From a checkpoint of a small transformer trained on Wikipedia.
Size: 15 layers, width 256, 2 heads of 128, MLP 1024 squared ReLU, vocabulary 2048, 12.6M parameters.
Architecture: RMSNorm before each block, rotary positions, embeddings untied during training, normalized queries and keys, attention and MLP in parallel, some layers without attention, local attention windows, gated attention.
Each number is 50 + 12 x the weight over its row's rms, rounded and kept within 0 to 99. Layers, rows and columns count from 0. The size before them is the row's rms in percent of the matrix's.

# layer 3 MLP up, 1024x256, rms 0.077, rows 314-364, columns 64-127
093:64 54 51 46 43 50 52 55 69 56 51 55 32 55 40 26 93 41 47 36 33 53 32 39 64 55 66 72 63 40 50 79 30 39 60 58 46 48 75 68 58 55 57 36 44 63 52 31 55 56 59 40 53 48 42 50 43 49 59 56 71 32 38 59
092:36 50 65 54 45 65 54 49 37 45 57 45 46 70 39 34 70 51 46 58 60 71 76 35 55 25 66 47 43 37 40 52 59 48 67 76 48 51 22 75 58 50 60 62 35 58 43 49 48 48 41 43 53 45 36 56 54 73 72 42 50 36 51 55
096:47 46 42 50 46 59 41 57 56 56 56 63 73 53 55 57 37 63 62 46 47 41 42 23 39 49 48 43 38 69 56 51 78 36 37 36 64 38 34 36 52 57 52 62 35 38 54 41 79 35 47 69 40 36 52 70 38 36 40 53 45 38 30 55
075:63 45 22 35 56 36 42 65 42 55 69 41 51 51 38 39 37 55 54 48 52 24 43 47 63 54 63 44 61 65 51 45 48 36 55 74 70 74 53 53 64 33 48 37 41 58 54 31 43 54 61 59 58 66 62 46 35 61 42 44 41 42 65 60
105:68 37 75 63 60 54 64 57 69 45 53 59 54 41 53 46 47 58 56 27 40 52 50 57 47 68 32 36 54 46 39 41 55 67 49 64 32 57 50 35 67 56 57 46 59 49 53 50 64 28 59 51 46 52 68 60 74 62 51 58 40 46 62 54
102:35 27 56 30 58 49 53 46 37 65 37 45 37 41 62 51 41 68 63 26 48 46 34 38 54 50 51 48 38 51 35 52 59 62 43 86 39 50 58 48 40 47 56 63 63 61 71 45 48 38 63 46 26 50 49 47 63 49 49 37 81 51 37 51
079:51 56 46 27 66 55 32 51 45 70 42 51 40 59 44 46 33 48 43 52 48 62 55 54 46 45 65 39 55 58 47 58 35 42 61 51 61 49 41 52 64 28 46 38 45 56 45 45 36 42 35 24 56 44 50 51 44 51 51 43 47 34 24 35
101:52 36 30 51 47 49 45 75 47 62 40 46 49 49 42 52 35 48 44 53 59 50 59 41 37 38 68 54 63 46 56 66 44 37 49 39 62 74 53 43 51 38 56 41 66 58 59 49 51 63 61 58 35 56 44 55 70 47 40 68 70 37 42 69
101:69 30 70 43 66 35 50 47 47 55 46 39 43 60 74 67 47 54 73 51 72 47 33 49 59 20 68 52 49 54 42 54 53 86 56 52 65 50 39 50 42 65 64 66 31 28 40 59 63 48 31 54 26 59 48 60 60 44 38 45 22 56 61 55
093:49 63 50 40 60 44 47 21 55 42 47 70 31 46 45 52 45 71 42 40 41 51 33 49 68 49 29 63 47 26 41 47 59 53 68 43 50 36 44 68 38 40 50 40 68 38 63 47 68 55 51 47 54 44 33 51 64 43 58 53 39 37 41 61
101:50 59 46 48 37 53 64 55 41 43 63 60 38 34 60 39 35 43 53 59 32 51 54 53 36 48 47 33 38 76 42 61 72 67 64 29 51 54 41 61 34 79 48 43 45 48 41 64 76 54 29 47 45 55 51 47 49 47 49 70 51 65 46 71
084:41 61 48 42 42 32 50 30 46 56 61 43 75 30 30 63 55 23 64 48 53 65 52 43 53 44 53 62 35 65 43 45 67 42 38 53 44 51 34 56 68 65 55 38 31 53 52 45 37 40 60 45 52 62 67 52 29 58 63 52 49 55 52 40
105:57 66 66 81 40 49 64 52 53 43 47 54 60 61 46 62 36 50 65 48 50 36 53 61 30 63 45 66 70 67 47 65 46 58 35 60 50 40 49 56 43 53 35 61 43 47 57 49 63 59 49 50 55 51 40 30 42 61 33 36 51 23 66 39
093:39 60 68 61 42 36 61 39 69 57 59 59 59 52 31 43 36 47 23 65 48 47 63 43 56 42 34 66 27 52 39 42 39 69 48 74 34 75 54 52 41 59 65 62 41 50 60 43 44 55 62 56 60 45 43 52 58 48 47 32 31 72 49 47
102:61 59 69 44 41 33 42 49 71 50 56 52 57 46 58 46 24 64 58 75 48 57 47 59 52 54 56 54 54 55 69 47 47 50 46 49 39 42 54 65 58 60 64 30 38 48 22 30 52 46 56 44 72 38 49 59 58 54 60 40 40 41 89 61
113:53 51 43 57 46 36 40 58 72 36 34 64 73 41 50 52 51 55 43 68 68 65 47 61 47 56 41 47 38 51 45 47 45 40 61 42 51 35 38 65 72 70 52 47 58 36 33 31 44 51 53 54 58 52 73 39 46 60 47 49 39 42 37 56
091:49 46 65 50 43 57 47 50 52 60 47 41 54 41 53 42 38 41 45 52 37 26 31 45 59 49 53 56 47 49 80 65 32 48 74 51 47 49 51 47 60 45 46 48 56 53 69 65 63 20 26 48 59 57 40 37 56 54 67 80 48 45 59 61
096:62 52 69 61 60 50 45 43 56 61 56 62 63 52 31 62 41 51 74 46 34 37 40 49 41 32 53 57 49 41 59 46 43 49 45 71 56 46 50 47 37 28 31 41 49 55 54 43 57 60 49 41 45 51 51 53 53 40 69 52 38 57 44 47
101:33 49 16 44 38 43 56 67 62 52 51 39 48 46 55 44 62 73 49 33 53 47 42 41 41 46 40 42 48 41 32 49 47 66 29 63 40 52 64 35 57 55 53 41 66 35 48 47 33 39 60 60 45 50 40 48 47 60 63 60 54 54 41 41
095:46 28 51 52 40 45 42 49 49 23 62 49 47 31 50 55 48 47 35 42 24 31 52 44 37 70 43 40 48 29 56 43 49 62 55 63 64 41 54 34 48 45 52 48 42 24 59 35 63 71 49 56 54 37 44 44 58 66 63 48 55 54 75 67
091:57 56 49 58 46 64 49 60 55 47 49 44 63 60 73 53 59 57 68 58 67 50 53 35 54 59 75 53 37 72 51 47 48 63 54 77 71 46 42 52 60 32 55 30 61 58 53 57 73 52 57 67 52 54 60 55 42 55 40 55 60 45 39 55
097:54 52 52 64 52 52 50 61 38 57 48 42 59 52 38 67 42 58 50 46 42 72 32 37 64 51 47 57 68 52 40 51 34 71 51 50 50 31 74 50 67 39 37 45 61 48 41 50 31 66 48 51 36 74 59 52 73 66 59 48 43 46 52 45
101:48 53 59 49 30 52 58 56 52 63 39 57 31 60 44 61 45 35 50 43 42 61 62 31 61 58 36 55 55 60 39 51 38 41 85 57 58 36 48 60 64 61 54 26 49 48 48 67 54 46 66 52 58 40 45 49 46 39 44 29 36 42 49 60
093:39 64 46 55 61 38 56 27 40 46 42 51 24 30 36 43 49 51 39 60 28 46 61 59 46 42 55 36 60 33 44 84 46 63 45 38 53 66 65 37 53 52 50 30 29 82 55 51 65 52 50 26 37 23 62 55 48 63 36 35 48 56 67 66
105:45 63 49 62 65 62 47 41 54 67 55 49 71 51 55 45 45 48 53 64 53 53 39 44 64 52 55 58 50 59 63 55 33 35 59 42 66 53 81 29 33 63 63 62 44 30 49 40 35 54 82 68 54 49 58 43 51 49 46 31 40 57 80 53
099:49 46 66 38 59 66 48 57 60 70 35 34 59 51 61 69 39 60 61 45 40 96 60 49 34 60 57 23 51 60 50 53 51 56 72 35 45 48 51 47 43 44 51 66 37 44 48 40 27 17 63 56 43 60 61 37 55 44 73 41 75 48 53 57
095:51 58 56 51 58 52 45 56 46 49 35 58 51 70 37 46 48 50 65 47 42 46 46 56 71 36 47 52 31 52 37 69 52 59 55 62 44 68 57 33 53 35 63 55 64 46 49 16 59 73 40 39 39 41 44 59 66 38 60 57 72 58 69 34
096:51 37 68 39 48 38 45 53 33 33 59 57 42 69 40 44 52 48 44 36 45 36 40 45 48 47 48 58 43 65 38 61 49 54 51 34 58 48 43 56 41 39 62 37 51 62 34 62 56 67 34 67 56 24 34 43 45 65 54 60 43 57 57 54
109:32 58 45 54 72 52 62 53 41 79 63 47 46 72 51 36 36 57 43 66 52 49 59 39 58 28 54 40 25 69 49 54 65 71 50 37 48 44 52 59 37 56 46 65 63 40 42 49 49 58 64 65 32 62 34 45 79 61 62 28 54 44 39 57
106:27 40 40 66 41 73 46 56 66 59 53 39 52 52 56 39 45 67 56 50 57 49 55 42 41 33 39 44 40 42 55 67 49 55 37 55 50 44 68 61 46 54 65 23 52 63 54 61 36 34 31 51 32 68 35 44 70 66 44 54 51 41 53 73
105:68 52 29 60 43 48 68 61 60 45 68 49 40 60 60 56 60 67 35 50 68 59 55 62 42 36 49 31 39 51 42 66 52 43 67 53 59 32 61 54 59 25 69 67 52 73 42 63 59 37 44 39 38 52 63 34 74 63 56 45 45 69 64 43
101:45 69 50 62 48 46 61 52 58 45 79 45 41 32 44 52 52 64 40 60 43 45 40 61 43 50 62 10 37 45 38 58 36 56 51 59 72 49 57 39 66 62 49 38 36 40 46 71 68 50 70 42 31 73 43 53 61 35 34 30 50 53 41 39
094:64 43 70 45 54 61 48 45 65 48 68 61 67 56 45 57 41 48 49 58 25 49 46 46 50 55 41 51 46 30 56 53 44 62 41 57 39 32 46 73 40 27 56 69 59 49 55 58 61 65 52 33 76 78 44 42 46 66 57 47 35 37 46 70
108:42 43 56 24 59 76 45 75 38 62 59 38 51 51 56 37 45 64 49 52 66 53 39 68 35 56 46 20 29 42 32 46 26 59 27 47 53 40 45 48 46 27 44 30 43 56 66 64 52 35 50 44 59 42 54 40 49 41 55 52 61 54 50 41
083:53 24 66 45 64 56 50 47 55 67 76 67 61 64 32 57 39 36 35 49 57 47 48 65 56 38 55 59 62 56 41 52 72 33 37 54 52 35 45 61 41 62 44 78 42 26 67 41 48 65 52 54 46 41 63 41 59 56 42 52 61 65 59 38
105:61 45 47 55 71 39 30 52 48 31 66 65 38 35 50 54 62 41 29 41 53 62 60 60 27 51 44 25 38 62 53 50 29 53 47 58 46 36 47 34 52 31 50 54 58 77 65 63 60 55 26 55 49 18 47 71 58 54 52 60 58 55 69 64
097:44 53 54 35 46 39 54 39 45 50 49 45 33 51 51 61 66 61 59 49 54 66 59 40 47 40 62 42 60 36 47 68 76 23 39 60 56 49 47 47 29 52 53 40 63 61 33 37 61 54 71 37 52 28 46 69 36 56 25 41 51 54 33 50
105:51 54 76 54 45 32 45 41 32 42 42 40 61 46 49 47 55 38 53 49 28 64 31 39 38 42 63 48 66 31 37 61 40 44 45 41 26 68 62 60 39 25 24 68 54 60 50 18 40 62 25 53 44 57 52 42 57 57 34 35 32 43 51 69
101:31 39 34 59 69 28 46 65 30 55 37 15 47 60 50 54 50 38 39 52 52 48 46 42 51 48 59 63 49 47 52 57 48 47 42 43 26 63 31 41 29 42 52 35 60 37 53 48 50 60 32 32 60 56 51 32 49 44 47 59 34 40 71 50
098:50 38 71 42 51 75 44 64 76 40 41 61 51 51 72 53 49 50 47 36 57 56 33 42 48 54 79 61 54 24 55 65 39 38 60 54 45 34 39 42 56 54 30 44 71 57 48 55 45 38 31 66 55 39 37 68 34 54 44 64 51 57 59 50
104:34 39 28 31 29 33 52 31 65 36 30 35 44 40 25 47 44 62 63 37 47 53 55 67 39 44 50 57 56 56 48 35 42 34 74 49 56 57 47 57 54 42 44 49 57 34 53 68 50 47 42 60 55 50 57 53 24 50 61 44 43 43 19 49
101:48 43 68 50 67 29 66 33 51 44 52 11 49 50 63 45 33 58 49 62 46 44 79 62 58 42 51 65 61 53 45 58 58 76 48 39 32 51 43 50 35 20 39 47 50 60 53 74 59 56 70 62 51 47 39 64 55 55 73 62 72 56 42 33
099:51 85 62 45 51 46 37 64 51 37 47 60 63 62 47 52 43 57 57 55 34 51 51 49 49 52 63 33 45 58 40 47 70 63 28 55 60 23 41 65 74 53 73 63 56 46 33 41 49 47 32 48 45 53 46 55 45 43 69 56 49 48 67 39
100:45 64 11 38 60 60 52 37 69 61 41 61 51 56 61 69 58 69 41 35 52 45 41 60 49 48 71 45 57 72 39 81 66 80 48 61 42 44 50 44 36 46 55 65 54 64 40 32 68 37 52 38 40 27 41 35 55 41 41 65 52 60 45 45
105:54 49 34 64 38 40 36 41 39 47 59 54 44 48 66 33 56 62 36 89 27 51 47 43 44 32 43 45 60 60 46 64 36 52 55 44 48 62 55 39 48 61 36 59 61 40 50 49 37 58 59 62 70 33 44 47 64 34 53 45 49 43 54 42
113:32 38 68 47 45 34 50 62 41 48 61 30 39 48 47 53 52 41 63 54 44 53 33 45 44 49 44 49 42 55 46 64 35 33 53 48 34 57 60 42 34 56 44 47 34 40 59 33 57 53 28 48 42 41 54 72 60 43 41 40 39 55 74 72
104:69 53 16 82 50 49 51 61 36 53 59 32 60 45 39 57 57 61 37 57 58 55 49 69 74 30 43 48 52 52 51 73 36 63 40 40 71 58 56 62 45 59 47 39 48 58 57 55 74 48 52 36 69 67 54 36 67 48 31 60 45 52 61 74
113:60 33 56 36 54 48 49 43 75 73 46 64 65 43 63 52 37 58 54 41 43 45 38 70 59 41 66 46 53 31 51 54 45 41 20 52 54 54 54 63 53 62 58 67 36 66 43 64 57 62 41 74 54 51 51 35 43 56 40 46 58 59 55 54
110:40 58 49 65 39 70 35 39 62 60 38 38 54 39 51 32 43 53 53 47 41 39 51 31 51 34 62 51 40 47 60 67 56 53 45 57 35 46 49 41 70 53 57 44 56 69 36 60 47 56 42 30 45 29 61 56 32 53 29 55 33 69 56 44
104:22 36 61 50 52 21 42 41 42 42 71 38 55 43 54 61 42 52 25 47 51 34 34 60 65 50 59 61 58 47 42 42 55 57 61 49 34 42 58 68 33 47 52 53 38 21 35 59 56 41 49 44 35 48 55 61 43 38 44 57 16 55 65 77
112:43 70 45 38 21 58 49 50 53 46 43 21 26 44 63 46 62 53 42 59 52 42 30 63 39 31 52 41 72 46 49 44 50 45 47 60 40 67 40 50 44 40 55 62 38 50 45 47 42 25 34 56 52 62 55 33 58 61 34 62 53 59 32 47